config.toml
num_hidden_layers = 13
num_attention_heads = 3
intermediate_size = 384
attn_scale = 0.177
parallel_block = true
init = "uniform"
init_std_o = 0.0
warmup_steps = 556
schedule = "wsd"
Each number is 500 + 50 x the weight over its row's rms, rounded and kept within 0 to 999. Layers, rows and columns count from 0. Numbers have three digits each. The size before them is the row's rms in percent of the matrix's.

# layer 5 MLP down (transposed), 384x96, rms 0.11, rows 4-76, columns 0-95
095:563425452473422501425557486503548523495540526459479470457440513593552489472539561462517502514449482538520608496416508566498480344500560422481563524506419474528488486533560455525541513564584586567551430505507498473483569513483541521508467530480468457462506370481560539545525482435441381526
098:468578541527564524352487484461476512481437523525416512498373536540536472455500536524487401528441482516444619549580525560464496533441576501491474490524557505481412589498517432476469520524498549533484457507627545486450545459489495620482556490458588468502437516565498488488410516535503473492
092:437504481494494599495558462449456542428594504454488579556479546454540424513487507567402432454503486595522541496474477563471523499441422560513651520521563480588463507500458477558479515508471475487604511554501503442515572521485432504587538479510434517475495450493447550523512544429466411391
101:501404424467484476508419560425525423530479572451512498476476344489458569460562553514529432569545505508447514414501500545596566529560545481505519448490447540432522484547533470563469533549570417502590531520426505540542486464534429488462394461542506502455484459452506488522490524535561619503
095:538560566596502501415571537474431522408431450426460530514451586519547444446499562524507391552449544488493488501514519537436551479344450473498509472559567502550412465459504477473482507589503485585565391472475504522562549469530523531518543493518522495506452477563518503486429479624526492514
097:462534552511509536553455487475488546472512453504510517457373529491422494499527631517494599609512517486504416514485544517538457463474431541432458476456408566445523460436525480527464581526472481489526468496556452453556489546362440425494554467481511490480587427501564508553542492544593460602
084:498548460537548516452468477483448546375586503446478511503526566483350528351551517435486575510487531535475502477421527467515573521563516559556490543467437515491499464454518512489526526515515580481462631483476467454535589493510549442466592523493549466579511381534513502485477535411526496475
127:461510516406472545479465480462511531551415525492430484478478568528500489487506485512455398587491485510403562492533451522501429422579613489543422547455436533576508576538518439577452512475501553532539381470545492590491519481534580503514530435470445563559469521549498552522349525509509541503
112:464481542487471596535448508555572460497484391503499437504427527583438563610490501444479563540453489369482429490495516546555456633505427465550445578538527542458504450520509496513511520399484492453541402499484514469537569490487464553550457536548495544443475511604526471464515553528501466409
134:458609492494472518316586525441502542415443525506476564504494517537528450334483527622525392491449594486485547526490488476513500532471480487540522533497542478497476547538502464488477518534506546520475431397513511550463554565513512584571515487503514501555445511527504475511377468471483479457
098:529426499475539488545537549505502503550529472536555583483461619462546558520494499384561421571445516369598450476401482494603531486524423538556539528538525483423479506525473484438451479430569466442491522488471555459565519513531461453601512535532539537520461525411473515435465480572474463443
098:436548509510531528378502499453467480410437447515422568555437629535488460444439478485547446543474503547500524561511481568517495592463569525512521500475515530497479407560496503438451568568587446576498470485538549443489484488494504594528608420605473490525482494513483495504423467591542434487
121:513535548467501487318574466583496453409433466497511492531516510496612418477515475478528489572543429440413583543489545479429528514452534540541537502487527518423472422531577444534516518551526525578437430519458542534509565506500475517457584587512398475547468538443443478462534517457486488515
094:383555600566412499466494424517497567448553577526557534527468500441495620416497505514593564422570387489552437508541508500460471484600488503470557487556489447529538393522495526549491527525502457428472490438505508454529502479533476518458523446483559477420554466518470607484506471418472498522
095:479366492543400519487501488437665511455457542500513484451527532486497621543537526488521544516554522596544523458431501594546467482552529470496435392443556450530500494479506571452418511526483508477471521449480484516484524496550502494500494529533557558459484520588430575528503357470441470453
095:562537454553536509377587472459459535381380447531495569469460510552494497454460456597529429533479597522490522465512478517506521499479472422538509441534585579523447544553467477467469493505483441550556375510550560522478532536467563545566530477563453501543519537544514495520394439552462429495
091:538484503572455529426397558540526430489522474523487458464486501460576498557417479538517523524565457495486538596520466486477452567521551550521467520457417466547564521529458436621542439408503490534492480500526521506491502514440511566478513508526657566436530456499436522488492460354429409552
127:535538525458514473597564481487395535567559496538579506469510403458517510451511545442497492437571500541537524576542485428504521548478479538522489459469446484588489469482512544564532451508500562477559511471585449410469431478516494502492439544349507428411570528496593484530527462348488496494
077:468519483559476456486456513453470585505558480480400427455536539603554466621543604525560531496572515547536462435558514483531467436463500426457475535462478566471462529465466531635457526476434472526495563450562451479460454420539457495472481517499643425478405489522531532475455522528507539533
084:540506572475550537410495470482458420488512509529562500503507479539566480481527438530547493484528434469454531522458507522516569569483490469405517575531460553496615532554557511520541458545487433487508553450537445511553447501375474564605396579461483616405478491437413487428562482472432520477
103:455439485451504588437512516516583475535455480576409559483519469496390528422568489472505458439519516488434504505540568463510385493383490567514593430465511508505447551530437516484600582444481425550548504491522589520459439537490539515552566500438557475530480568485601480475451463476522555514
081:502492467408478499472450460468629521441555511399497566424520570477429603500464520432502493456498638528558432399516460490499493469511516515601533461438518601514526478474453602499455510528548448553536521479486600484493467522468529493516465437549491474444450542490539570501586432466565509482
080:536518589512549517470561516542465489485554496470476549605474528454504437496500455508492423503463442439541519410490472452512472502533404532507527563448457550457538522469443490587509439624446477700537498464469459540495492558502492432561454485486540470628467502456514559484505545396476518471
082:461500508428484578506524544539500451552538493452477577444483570502520463460503472462565434467566367538564573540438433473441470571434538513480539568487436444595567493482443596407421491533526522549465553451489410523450508539495492529502540401542538522537520438468532457544455574591475502546
098:512483442486442458465454586510512541448465540511442447485512439574506519505497459365433529578591526522540462519489502506525431440484529467483564485432467535435489484457498475491560501453462582435534556567511591564590402574445557501596487490547471474480451560607604514439459562506499495456
082:457502455515440450450482446499562519416551489563511440570523469473507486532464483512582572491577585501515348561429525504465482514486484465492577544373559442395535485458425469519557559579467520543544536433526550563563471506561606452482447558461486482534530409460515511481537467498464472487
097:471366514527453498432480488506583566502426512368475508543447442578415484557479650521586525485555530519500457511498464533496540499484586510508605523537494536478572513549539495520413441476491542431515545502483532467506437551466535528534466455532511481514527402456500503534424566545481386464
097:471318422509464482481445434553486501522512462516425463541435511523444489443524496527461588459566466486511531528575560547463505591495502489555492546477590444508533478515499490581444541458522556562514537504448442501411386418484504442508495584585535535475521537459635478541547476486467517483
095:530560530453474452447591550533486470387467520527583477462479453534592509449573514456498468350494470518494525572494524558579503529484516571489529575460525509491514496529643483582514405470494509508457431553537555435511484497525482463504526490563405532467472378444525462505514529454407445503
104:488410418445560563539484519476481493537420499575499563536589473516443522386540515531531519402514508514426542593411484432519471526532498558528416468504483505477577442479516571532450497552402545459525497518527446461459532429504526549486442541514565511487464423476454471577532603518437450606
109:429539562536536621377528482477510471434385485505418623472448514560443471447406515507538435486500501526536518533476500540522468535559574490493447497477549584542453471465518493535466504489539467517526405445613550463545567452478558545533552468490507450537488513515451524545388491550539414533
095:428534536521500555323490481468472434503476512527448616446431551521520450440493466550508406531469516567531613606498533555489493591479603495508429501566506517572470479601499399517518494517523518512530436508588507494418465477489535572519544523519510467560470503457462455495436455500461499498
113:516555536501578549399601478471544584373410531584492533486362560509470489400480489531522421540507524490502478516493563493550494526420584450495425475472511574478435497553543424515479521506492524536520403457525568481473501522438578558546553491517569497505431532477506470510398495497480477556
100:411478514514465534456547523523406592542576479580489512489467480468479530341521444549545547496477541556531528528568462505568490460462411451498425425459515481472379483538435466416475536488535532507498516467563567531519483496486552514582609496460405479535541529539589505455547508468447511583
091:457545487498558548339540526463538435444405470603421502500512613470508436472464538597484423538500450534505571508520520535494510522430501536525462460536565483453469435543520465484509546562510511494507453509508571508458508489411498560488551433564544500492476488547496480476414578638448457583
097:526494515482534550483590427514537485537569573496502556570448587474508526568470417491475499452497472477543491580407486422557509517485420545525493594449465467529472445518428480477484607526515537495512525474468402506515531515423444472555497454595495507453439484472500619556524412547439357482
076:579444560539518460457483416422452492418491574482573540474537532445504436477530450583492515520510510545404503463478483405458493567448429490458553421474567588510491481551493542456523496653425591529485526508541496515413491462546533405496434562513567509486575489488585503483510500463454547455
083:504437539545452474472558453509476459444510502460587398478579512599441404458578524563463451456491516533496469450468518584429436552467452469491542483449599516518546438538468477579543480465496467489562459544473559624530581501559556472566460503464504508417474530454469568510561459435563530421
121:462544493477524494390541537614434375604480458551526499471440553589563505556453485459435494533489543437463493484553486541513444538479580476500553562491536501479507445477483417584453473486446438534496522593571479435536477543441541405530521457516492599470542470556542534470436486423489543432
096:373512549561600474419509574497523560493505502479516555491532514511472536452547471408488575473454530425417555489520529546504529467483440424539521424499499489465477541541485513420524564551527554409527563509587468422500565558466427490503590528462564437522420475433544554509478562540424484402
089:500576537506476462379502531590464543564467533462445508404447524420519505501537483458454544499438539451558512617581533490440463561519503561443516493490527480473427483424416570506606517500576496498457521484520535489524443474405427585543523444481534616492476561506479514415460596498484517500
102:470589486557572533337485505470488538444413525525445584459474587484564434401533434498428424499482524535411578481557527496500481544496562468513433478573524542491449586493525446507470554501523498503470470506602525505421521414470500541543481471518601462481492606499454535483464489497505530572
105:529562491514513567389608475469471500497366496505402538535399578537523480417492500473466436549464486544432553515559538566517475530512555491533458470468543525477486476504576427528438539488525527554484360464608564517510493455496523534522533451542516479537428544485536520563373448510499447523
092:550464509498489523539550455550611438441571506430448527495424481436650471499496530436575520469553469533482386581589500499503484490501488512496472528438472476449493602502508542543528542473485530491422538565481480463560464501548391461504436474552539480457628434490446535591491454452543470476
080:496522539466479490489519493473502497431527468427526578474476532461417500469607428503600412498468506508528445513503470455548561414542414499551547489423547547516436374563554459573550386508532499404490567463509546495564500480641561462521554497443490476537573461544522469477500482494553439517
112:441534487603496481587485517448546392521512523512394555568483482525550441522504579596499488561434404570440510462511507471517550518460476498503410596471490502488462554598501425443453504510538459542526471599486477517515493496467378515460520503597443471555562416535474424442498510493503552543
087:483564613437559498447537493509554551483551532469549443552514548546564488448437492544493436565494496509554409569429474508599444510451542411538425586467552475486472486458359520483464487608508475524488541407466515561525501508493463471509491433471438534457489512554442529471500413516603506430
094:493554480487506477518487452594607420479530465463558532554499480534571512581501505496486529476554468522460534404441434497534425494410476433528528564461471532452516418548499378539495447557574532617473510546493512573527602530475549483566498460522467403424553501438542553497492399464457471516
091:531426466452502445431558511479487424523478471470463471408475590525450456589538543523569519409507434559471414451562466525533602430521556527538517486455521488466546382453503467516491571507530429518483504449465576547461476471496492554465431501524539669468502569463591517525513562523540471522
123:506572456508564533359533502514558507435415537566477502481399542500491440433513476545463419525472512455473547553529530496542495542479574505510472515489588562451485464546486460495504553514482519615475420500542536486389511516475593600612557492516587502448439500506476483459383447473450488466
103:506451482522436532420521490493462553484480478457515483532456455526459522494530426442587481558479516448623534414490541540482443398490510457438548570476449564533513518561534504535511496478524535571467469443424533489507357520458502608539462504560492534389585469419607579556445505509548486499
119:527532558513538531451497483555442422472477524497488459489597531536590416482492570505480423531476504492434522509640547441406507547513444507485511469529493449515519543553549340436491573564501558470607506494505457519509550417426529482426570563559498468541547465468449496505425478487439554457
099:479429535539565492530455451519417474611551535489489521536505415444474427513564473521453548516470439513513522477560585514492519530464437492602461422550542401455542494552494469419463446451517547444498573470520446525492506520525415497411459508539586519533504401517519460493550567554458659485
078:426409615437526458449544535548516475457529503478437470539527595514517461499607527454478430487486564515520546527541460531595516378495534430558498458480480486585406477517462446514489507467477577504547516491466493426590485383529502426564501554502427446520578482610496485520497495532569472510
094:498537498544600598361518513545544502434427509578449567527402584515462485504459534548479409521531477477508462473544533530562489512424562501510402483479517579537496465509560523422464503485557517548476399469544485465519540498480578567575522437617522476486476459488492465505426476500470380499
081:431469551456499599510597376564437480443526516564500492433505472580456451583463524505465520560436532412449434467553431505580476521485471501448477480576495533535516506521425510477494533517450573457455548546464533381501463521456542420563468575527451491539575520494445494467570589553482561455
079:440509494475543427507506468540567465538459542514539538490505549508446570502546473523504506606538505464379407592493500468450594451517440463539510495477494539489553444428494483513496537521586487508581473597521520504500385538530419388488442534537445444508470479465564640483456535478494401555
096:448529555566488482644481584527444512501562454458488454546504410449569534514566457428577485446501413558463479533500474515476512469474462507535438377541531546408466509534511544472457518539486525441556616406478437553508544441507459486472507493453454485557640491571488489508572497507527464487
103:451433449438449492416471449576482478533543474494437577521453464477479559436507460448473462504527478477544537512444513572468447476374483411545568529509543467515493528595514420481585525519562545491521548565481596528465485508448545424524572472537546470350477495569575550459467515585487530555
104:478578493542548585367567487502527510397394503556433489516434583513476434445438492548552418548474509528489522509536539561503520533434601500506432455515525566512443481544512489530466526518486505567524405449511465513416511515451551609573574472521563469494452485565461482536412491533426475536
083:510437415549522548521534468554466529515461431507442570503527555429427533508550568481475518514524459546424447534436584556517574482459497529438463497522558516521426535563466505460484405440507555392507483544604567480479524561578471540558531466558405539458399386451491473514476538457574534495
090:492455408499613517465601433537495534530490455478522488512488505464528542477526481575484483557523489418419426583501552459509473505478456545513380554426567462478576522467565560486518441488531529524525532409579607505600625440452466460493505508406499456528522485465485496519443550471444531566
101:486552484494511502412520486477483467439537541549510513469484575505422514498451561475479449500426517509515458450468396555649536481566427524426503516444577477499487524555499472526562447442467501532514628506501506572500528516507647428544503561561446454527422451522404543512465402461517559521
120:493500638424492488497502485506545526551440551492491478475635520484637613516483581447542526491581441551454501498490426493478509529463574491483466452457398420477481502489544518508450511533526529507409470515547475477498447394433545480499498473443522434427592440519464553548547464543512474580
109:492426525455562619486498427452465487607531509515520509421507428563458419485505466616415493552483457574527497437513473522468461451476472428520439553563461479548539519531450463396431475466540507505444556538487447530511530510498446498535472631574498552559520558399503460507584491528503530576
091:556491481478467449567514573481569484531445525518431523566449552440522484490497410550566541511460487559546493459433492626560516512441477483563482511414431405399507424495596513496563432559486573516502462518423463441571494476443513397534461556451535491498505458461495512558586458559529577530
113:485465543551467574475486559505534536556456501568450540433478507585511431385566455571423466527496460522543533613523401509527507460471546542471577561493544428536525562489512434494463478511474547511385508465509573447373430531431417517566535523493469542492550521443465420539490555545490505445
114:477492552471534508342581515496580521569471500536490476452523500422512446488525462494433519400471440459460583574468476441428510520532559492507549450529454492538534510596478532532508553423501562530508498525503510477400486545480434561540568535460583490495463585350571505564482477432492567502
073:573480536426574494521446514529589520536425514545424499567463380519461503551489453555514531453471527471554443531476552497547512438457454468525405438435545519476502539521486521579524484502455537469442482405423509456477587581499489472486517590486605529450489535467449591384542576522430540544
127:487431478439530551406461528463492478457517475466590531507511535474513495563505476514383466494533644541408522464481508530536473485449530536516586546444426507581540586506484433468520473572515509499441515491511486477473419517401618434490541444465388493582476499574546462530486545606523521517
104:468564511511545525335525445489522456389350503545482489516454588537505498446516550566515404535464561548522523534488559560481499495463578559460479494475525498531472514466522465474443545509497501493537464506548489511535555429453520605522563488490585442458437501490421530533363511569447499551
097:491547524499538529321562527483540480423409540551393581489444543560510469435465490507521416489490521534503525447537493545522498548569536488501454514540505514530494557528505419479453516573507525515479393467625574500483481383426526512511529528559557469447585543546481485510413444506515564523
096:511437546512442491661467467507524457482457376551538500478418482509460536507500615521492429503520510369529469562469470435570487452471466547506574617485496511579556483482543502532539563489430516516459522559470433534481508435480505504597463560471423532516513453427555469482568527533473457440
# layer 5 MLP up, 384x96, rms 0.154, rows 5-76, columns 0-95
072:428562519522495567431459481518447496508390476432467519452452586580565505476457481531499420508441446485489563520524576517555518461539518540464533473548463512542453533431473515437566523565556509546561412455581430485489456482478557597571529391435488473575451544494497483388444557521566499566
103:532492484475435609474470504440442506392491605479492569536531495481549444486493567577512418493559510613521512507533537546526576501481447533507558455532440449654460588485484467529492485527525490528570476450529513440486451481505480511478454443447476427509463405466438486505378577440437499459
106:548494500464476568524540512370553559506455497523492524439468467488500528492574538491474467519455425571427566478586481526594499628497518536416454415450463520544513556535554390458458579561446450470579501564523458541475432465498415534472502518509547464509558532435537438481492566511507611465
082:511538599543459550419599495501390505459391432468521518437499541617525441492492480544511463567407526546473552482580589584467563545465526479484505464556591451522459582454529515429561498533544409550491431498456480482533549453467509568490524409476494491453465492545514461420477514526459477483
103:470474493517497486465610550495447336462486535531508521447610455536522424462451461569515527522498515524512607543495495455463484568508513509553520535562529420570417487539435526387474484513597520498477464514444477479391555455529514475511586529437571470528427508522499400578481541514492543464
105:407497574511539536456551536536463468533457517528371528443496487538539431457469563593463508578413465493546498458490524452518549550536524481411409530483587450584402494466561352526561491500496452528530510450490478552509433428517498518528505448451532467524526532590437490512426469424437502491
097:439532564486504487433451518478557608427444435509508566490508492544497466402516439427410414544408580542488557597553527504508524429545507464491472526406538544546522544548525499475466549493498479576547439471488454488515501512542506518453545491484513444580448545461448485443428579401526574606
111:581528521545452511502448478422529473559500550479496525482502491498494407463542571494481454572378543594600593528534479512543531542569511597405474549430530481540513442476488535434462405553490507581528516506538470500477420484465479544471517504512521561509441483575422392472471417531420467425
093:446557503536523519412593452516405422463366519495518490512424520569595426520427453508554441447481474530558512518488508549495508512564537425536455439518570419522430555489494425511511515546545435588504454490436555502480494451403583596475496481421555512485500516471493429518449587486501491513
106:576512536482560451458470570528436461468495501471400564555536531532569461516486428461532380549516479559551566453457582469542581470492458518553497517487518496474438582440521567491387453492562508497443455495504533426532477475495395510586548472434549517603542521395502484444478487521521585561
080:525536597525499535472441484417427493529422472498444478513413558514534485499425473508560398549460456580556498554596483561502536611501520530551440511500521539458469512454520433426523529540545509590510391466497458488488402513483477595485606442533526493560453500532558441514452528470446561580
110:451585500518507517414618476553386481458429434468476524563487510512538478478506461497539496579498418489399581486461542492487603532488505558540506429552484438524448513484494530434472507567567533520447428517563513532542575502559427501479480575506513514513413504462496367476519599489574554439
114:481483573585497504467516484475486577507498456495489510501401480569532570463407471469583430514440533475590539565517524499374552567412487518581495528492442378497483477435504492526523413563512477582418490460502556438502497451557463556506555475548572517485417586471525462489533580462459438497
106:454495528495557465458386488446446488622455565569400505418520501497513507501426440517473451505510470534539571583479585577466517498542501411387454529520620489541530503484500459440526466527434490535424489566527469556500548448509500558456532462398470478544466519523582437569470476490414521500
083:548586594567490479415543577404429505437421506541456463543418537547514467406440527539451521528418552592531511497527517601494529578372502405508445443532554473518516509475586456439526568511457444545542449504487490510459491485448493567478576542554518521518495514559522521542484457505524456551
081:538512465541411443472555484457460572475524443599521511488545506546472501470588543405421508604526572531536514403550572557542539401414438442473549489485603523479469530410510467484453553556508484594546466542502438491504496470583501452551477477514471433532510454544515466500529486627547471478
129:430529543489558547474563593530525549421481540544559502519547490534589496507448458443435453464534429508477539451572517472484483479416461460463498443470462481586474559544467454506467510528601406587513449548570612489460497367445514505546481470467497417504529600520430434459527527420479500532
089:459454462488449512510612559426468405498512484543494488549426477483512473465496501459452510469459465520553517578512472579447513556492612532604518461402517485565522506545510412370484453565562515585568462504461415446396573551550455520503532475545476553447481510524414496480589490516509499460
105:450453523567575524470541488457495519429500378545379549491408511590587531466427560415536495502489584458442466512519545545556526488437472571552435538535489500490534473489481490532561472552496420564491450530498544561539413532430436543450528469545577582482528457484583493500482479591556469528
110:482560521506586515456416419426494457591465567473362554462505469520579535485449471548577492519497552481513544575550503493534517538495535556556438432571466439565494520403445505501485489498522467481544512568500421469483481501500462513389593507458627535479436450514467577429523441558516481471
088:529538494430537503506472461581414440349410496529572598494534518466503514489489433502535529466484424547513531448519586574471437548441488524487500451540538510474465441516447503433435511573561473454539474511492580522477522508528375583468522454457478459536404459421514496446539496555419579450
094:540508499550428474459431553472474463596529572580538501434462563498570487498498461532550476544511542495556534461545472509567371475494514584586500452511480603484387597409489522430537514467456470567571484556508488505482523492531453570503485510458402430548553435455453487460485500611457487537
090:497539497541474487515495446476525553404431538471375537454515516452500435482518502557557435539450562523471499404474532625487547529526515476489492441486579534477481530442533467516483564498440456433520441551547588414560561402498520517580427535461442424545579586457525559577477533476564466539
108:501541499446478490436508564445526460475481567465391545504513464509505460547464564477378485528540464558529547450488572460500502483503515411412555438495507511499474531443616389495447451487566472508485464484585552500608429521495397493530554498474534400523432535546528447534437560442500596463
080:485512495496523517394547622564501580546418557403543582534481422596536406495463542612409475571549523470532463493504505465556477417592502450435533465515489504523470484477553517486531531509525562529538501519519510494518531518495598488504484459434490502478468471537386533476426510401542444574
104:504492498526529485444436503508423553413448463441430541455437512561497415514588555493465521493483456560388589450515626531468503533483502531469543489505588459457514560616499391484449470549497483472532500538575550515489360493531450478543440479490573410502513500452574543453472542488517534476
112:509469537488530458476537522540500546489418452524363498574496519469498459525479524560405453426498455618389521387621566464527491485522489537423518450469565528496485595496489398550486581487505445526532493572542513480535475417477463478480486568443499461637498534462502486514507452477510544528
112:542567544493461519514570459468484527530394480549466494459444520560507471564444418501441509476409510510460491486540544528558422562464569521521413504492442482569489458494507491461525463449566523486444464598574588369454526393534437631471475530473534522502600456482540466482517488463416446498
096:446616498520546450487526464494481477546497483490500463463483544492537443524464452456443512548395550481469477432506530441559553580545493490440475432508560542464432576508467429586471589526466561524599429525568514533595477496540455522461470515424523489652442560574478389487496502516532511564
077:577559559557535540428459457517561511474405582554391551485488550496458520397456442548519449520394546548545505514541492519556570524554505567517397454486483498594508518420528460452479524580484519569490430520538465511470492440487489449436559545482522434502454570463487455591488461475448403528
078:437551546582500578421499482522467510461491446493455563517433503541574469474522516543415448578385448513514511589503506568487471601509548521501478479509493413526440552582489504466532428479540515519560420418580474501417446452503485563516528432492510429515531469482454424456402457583527474596
069:470524511514484526332574508517572579368440507511522531538406501576499526415475485519518428568521478447501465516468597496579475534500578562455495473486472528537442537600460459505491555532508519571489369474561502448493471481435521571589539470509509498492483571470440478542443484534504441528
108:450517521497518581483506500529461467509513421591460519491494540519574504467433420493447458492542480575574538420521470479522461576539532545355471490483459474525459530531498442421489446617512384470486478505516512441451477401413466552547546476540582489480500504555401509528471545404583436471
078:419541560565501591392554498498492455499458432483502545471508471492516563437522547579522466537445443497516548545559541512469534541428508554484523454542502496498465546474485496473436574550508509565620389484484495479503411421465467566510568534561539398566471528445457489427412493558521559612
110:521568553570549492494471472364495578480488565420437602576448469540539529536472467440463464501443573542491507425468468459411488573561578518413524543572481473504492519451556378501451535530513500483497446517561518510544477422552484487477478458498550571476414510565464522495537505386567449501
088:482485476513548502497592477525501513552525462470599474567439555521494533506474502439546454493395424481501509560606398471593484486464566629576473476452473521499486487524522573434519524530503447464493475454479381566486447521539403505477577402573563488468399523556469472454481501445547503531
087:483454560428521527555436503473509470550500499562436501531528560501522559448461464495501523486528500596548496586597511527420439543466500554512460498536531524531511619597435377430535450568453401522536449557537372446472472510431470457516480552552507410509456531457513535523489412468508449552
102:443491525530563482423488427512466396506411448443498521562529527499531468422515513486450495600515460510472543542519552504505451527526457602436500528536507538521417572492564359482525429602472466520518494485522456439392482514522451436475479503508604552528459501573456506429488493476393596464
101:385630556481599411457532467403464520531453446547390607571525472590532444441562472530440530546423494483508494516511604503469543490403527415588503486493564499528499523530457422475512510521453484523584500518470447498526521551497462476525443464547497525544512487483501491515419517527459576524
104:496556450489438476432384523478390522431416488500542478540473515434568505479495440496476490400519566566446479512566456570517499501487482573483452473542559475597445514466556556462497551480555456465472478554613475534495502565612516618426504509429494521587491472563488505482461434452428484482
078:558607543583604597432522518559487501461494528518461504508480446563533480500433504530567457545391542553433574454534554499530534551513542465471430456504534464486428597481543393483482575574509441589496448536566455543509468444498491545598544423461474515515518598471501457486433465513502529487
076:573603519522498499410472504485405511483396487521442494510519556510508474428488472514506385541451539533582598517601519537489440591487495504478487493568542571509515527499524444515529556534546485522493419506524457396528488538449601515557569491523527445570385547554532446484407579501471515550
088:503533507478510508477480474464565442560490484459465447477425548536621472551566486609471485578381447474382531632570501480524491552509516498478517550514512407563447457452540499458541569442518483446485459572504484423512515458523377569487529537519576480505532439476503586540513565471546474523
115:417495582546492498508493543500489456505474436566467542446560477489519438506529571502403419541452575489494581383573471485418634484552543427451428506519568497530476558454545517505452487464506566579501472572532430487522549478391442520501448484445467436540478553459530486447500525435509484597
107:474605590536525436500478487364496523569475475517422601547551534492578397530542431566504500521490377593404519456545526484522529532514479432496465462568530530507469493573469417490432560510456440509518433473500506486486513524571454526470468474516451539620550455476502512515468494484456570435
115:509575517481530563511574469501399520468388448460378498439401527533495493482508547432458520491506557461465522407600501510546556525439598475450513523502484480552427527448564462506477512512542535498550458543489536443517473455511612531477488582419520368513463530553485498520480487467506524629
101:486539535554518460435482596423496479521468476538425539475492551495543541474524479552492552557493470567370497540599541465523474452413465494548540473499539506501453506510475423493526541576510452481483448364587443545503532557422491486423388519462499444564520450438531491603429600540482501536
100:457613505622564493501484610528543439536486506464421529401496541503581517522341489535491509518428523463493502532500506561405501620410474513428438393491473511506509455446455545473471495470423504599548544494529506430508542483535462471521524508465539525462503526472465443452478502513468452572
075:513526555513549523366505557579554554527482504494460474500352575582568463439458468499452421514485505463449501562529565547508461530490534544509557467550547565518470435533425511508488547537534458627461391566572480505448464444473577561569516524515547467423448488448537521472422493485515477510
119:437542525516581565489466540499445456388431524464451466574430512554534522529457499519448493533487425469575544409539514476496492518530489498499477497473517496576427556488534500524440415450435491466495445549615536429430523555602503533452463502527518530465469553454534522470501450301468503561
117:404523527500542472439573580491467431520513437386484547531432530509590491547490455517464509565443435509485563480510515540541532619506503502536502397543502448555498488434572509479472482562484404576540467482492507455511530414567421556492534588452458502533474539438438507419529620465517556459
106:395537589502520555505458473400474496542462504510441479496479418469544413516480443477457551541494442514524564414561457522486522599448511549469463449483557507532468543591517452469483496521508464466617431524467408490471420589521378576480512544481537421612506496506520482455476523563514579525
099:515464523549653510475480572476435546502444528585376506434475538508524375484502505479494459441496459533533536462548518549587557503440537525509414523523573426483504545479552498486496545536517503534495488564532476562569416348485469456523475548448483558524447522531427446532468428575512551499
085:483572613534511610447523541455570492513397487587540455485389516578502483424495506468435468568486585462536483537533586494453519524451538496532501468551498544573546499562520491381535513544507509552519384567520500441534526537436420575525534532511482420451446508468441495521454536467506432539
097:490551455538491480475588510544562583541365450515465515628419505512581504495441552566433499471526393484469517527474536566608554556488552493577497418559441451476462462467525529499459554462496472437469462447526519450484561497514562510516592570479505528484553411492509454554398479474460521469
097:485531557514529431490573571517563442577439523520583502493468489570493478469469540609451489527519551473511546426507595484508540427571489443523479417590546496510436554484445401475538479538537512483572442503445557463438526590516487496569488413417529422601460508423479493530442510544449581499
099:405536510528520553459457605473449471551498560480524568512544464459534460471518444470510494485487459663569487494490485460433507572525530524540455459504426418507439491491600505443501441553541488528559531409455444568548452458536506516522471473557560506562571404607442513446508536436480433572
097:541601550453533557556517584359504581456502526500508527498418432467513578487446536481454451511480551491518543397563492576428571567517479592529439423530494455489539459477513495512442569536493470484520412461490499482440491555567477564491577484506555435458475619419448461482562488521471511480
064:470555510608511591361488494540506476431441504549524517557510508561527525439461506497477403572441466475536468504524518528505476488498580510522557434570530593525397537557465504486519517558525472538564327470521500443481452459406485582537512462524529423552449519565500499534414504518479488546
094:502565529578550473526388461497369459422471471530508521474491507506550385522533457511472428542371473583486583455507563476376628503500500531502434529470554500485419478539429491525459456501404507516555443530489458471450449574532488531498468478440532552555446520499542472532518474544534457493
095:434586540518438478492460478486442462554482510569399577460503552506532535514458420505497433586519557571474536393547563579470521522502524522506454386455452563536476596539439483520459522512516557531514448618507549489436444565421491501502502567472455396537545491517440570526534405514505488523
111:348476487557550465417425512429399449525470436508454636452495492478550522522486498588558492539504411532449533595494607463455529594484597432500470516557557520541468477496524509430485543551433489503450462524552477493490477516554546532484488514527540477528518465496428433558453513497417519556
116:500519543479577509484490486574508482500505497470535515560519541559587567500506542430473478504535450631491557567512421478385355579491556519438441545494446463558475606452579471452477490546514462576451442541499483460433495424467434511485520473513556504436513451525558515372520473453503460531
112:416596592538599440453445525502487420585434514605498489441538447527522439462557463500456519527476495552618522483539513562583467489446493521511453484480507491524430475448457485408503579545459473510501476524523489513579408526369429511514472560562434431527555455569445541527488493477471478499
106:564572513503561533435563518483487575394444616396438468572509519459548458470430479544556514481438422566502499423486577579580489527471529535558481513496456505530483512479579455541521469565508469470537458454509419510544484442573502440441480513422521363498547492475438501513428424462463495502
109:462520492481540540510523547511538473412554536472584561575532538481504485499446562543451488430521499511499524618461455553495518576492550555496490405475430524620552573456521433432448481477546492531490409465509456507373520582521559547396524521454478481529467436541413422487486458393463518502
108:437526550490553531425462497450521499563465510399509615455492499492537490404492507442540529489538472485464605606591522550523530512508573501556435455521513439570498529543507492504438477540522517507570485437492444491514387536536414538440574521431513437561434406480500584464421441509525499585
086:496478532578463529529566594538443454526531462542529554496534472498521525472433553467524458477427551507560504449609447636489449536470497552449516479473427495525479438545557615371406496599530439481446490532525474509534497520519604518513534419480493473537457505536429468594501449463546442533
112:571516499500482499459480442551449525472505488470583536543474561606543450492521545462460489451498453553483515619539457567477528465413535602533500492446455440586524590521557473443487455501556445576469463527529433534510516543509558522538517437543537530475423370390578445511423505534418544513
084:485555512582552599459557449550486417489428540549479529446420555509514465490468560596500488493388501518519530507540554592485496498440466592453429524559453522501403493474522441488502567600499491525496440550515458520463516457404473612477536467524565508533447471549461492610425452543494461439
074:559539538560543579457467504472475604501410477527468537588456559582521508447435479512574416545383496550509519534504498450539563591499538518490407473549480434508486487426538434489504524539483430532541427447502541411441430461396522529523568478484477441478507532558530521454404485441581519485
107:506539501538599494515409481505523518498492546552442445437510521538538438512580487464409457487457392506440571604549461482525466598477536467435448507595506446599510565584565421482533555529504426460517474518575492519468391464519485476528521418500455462527529471555415448512490457500464423445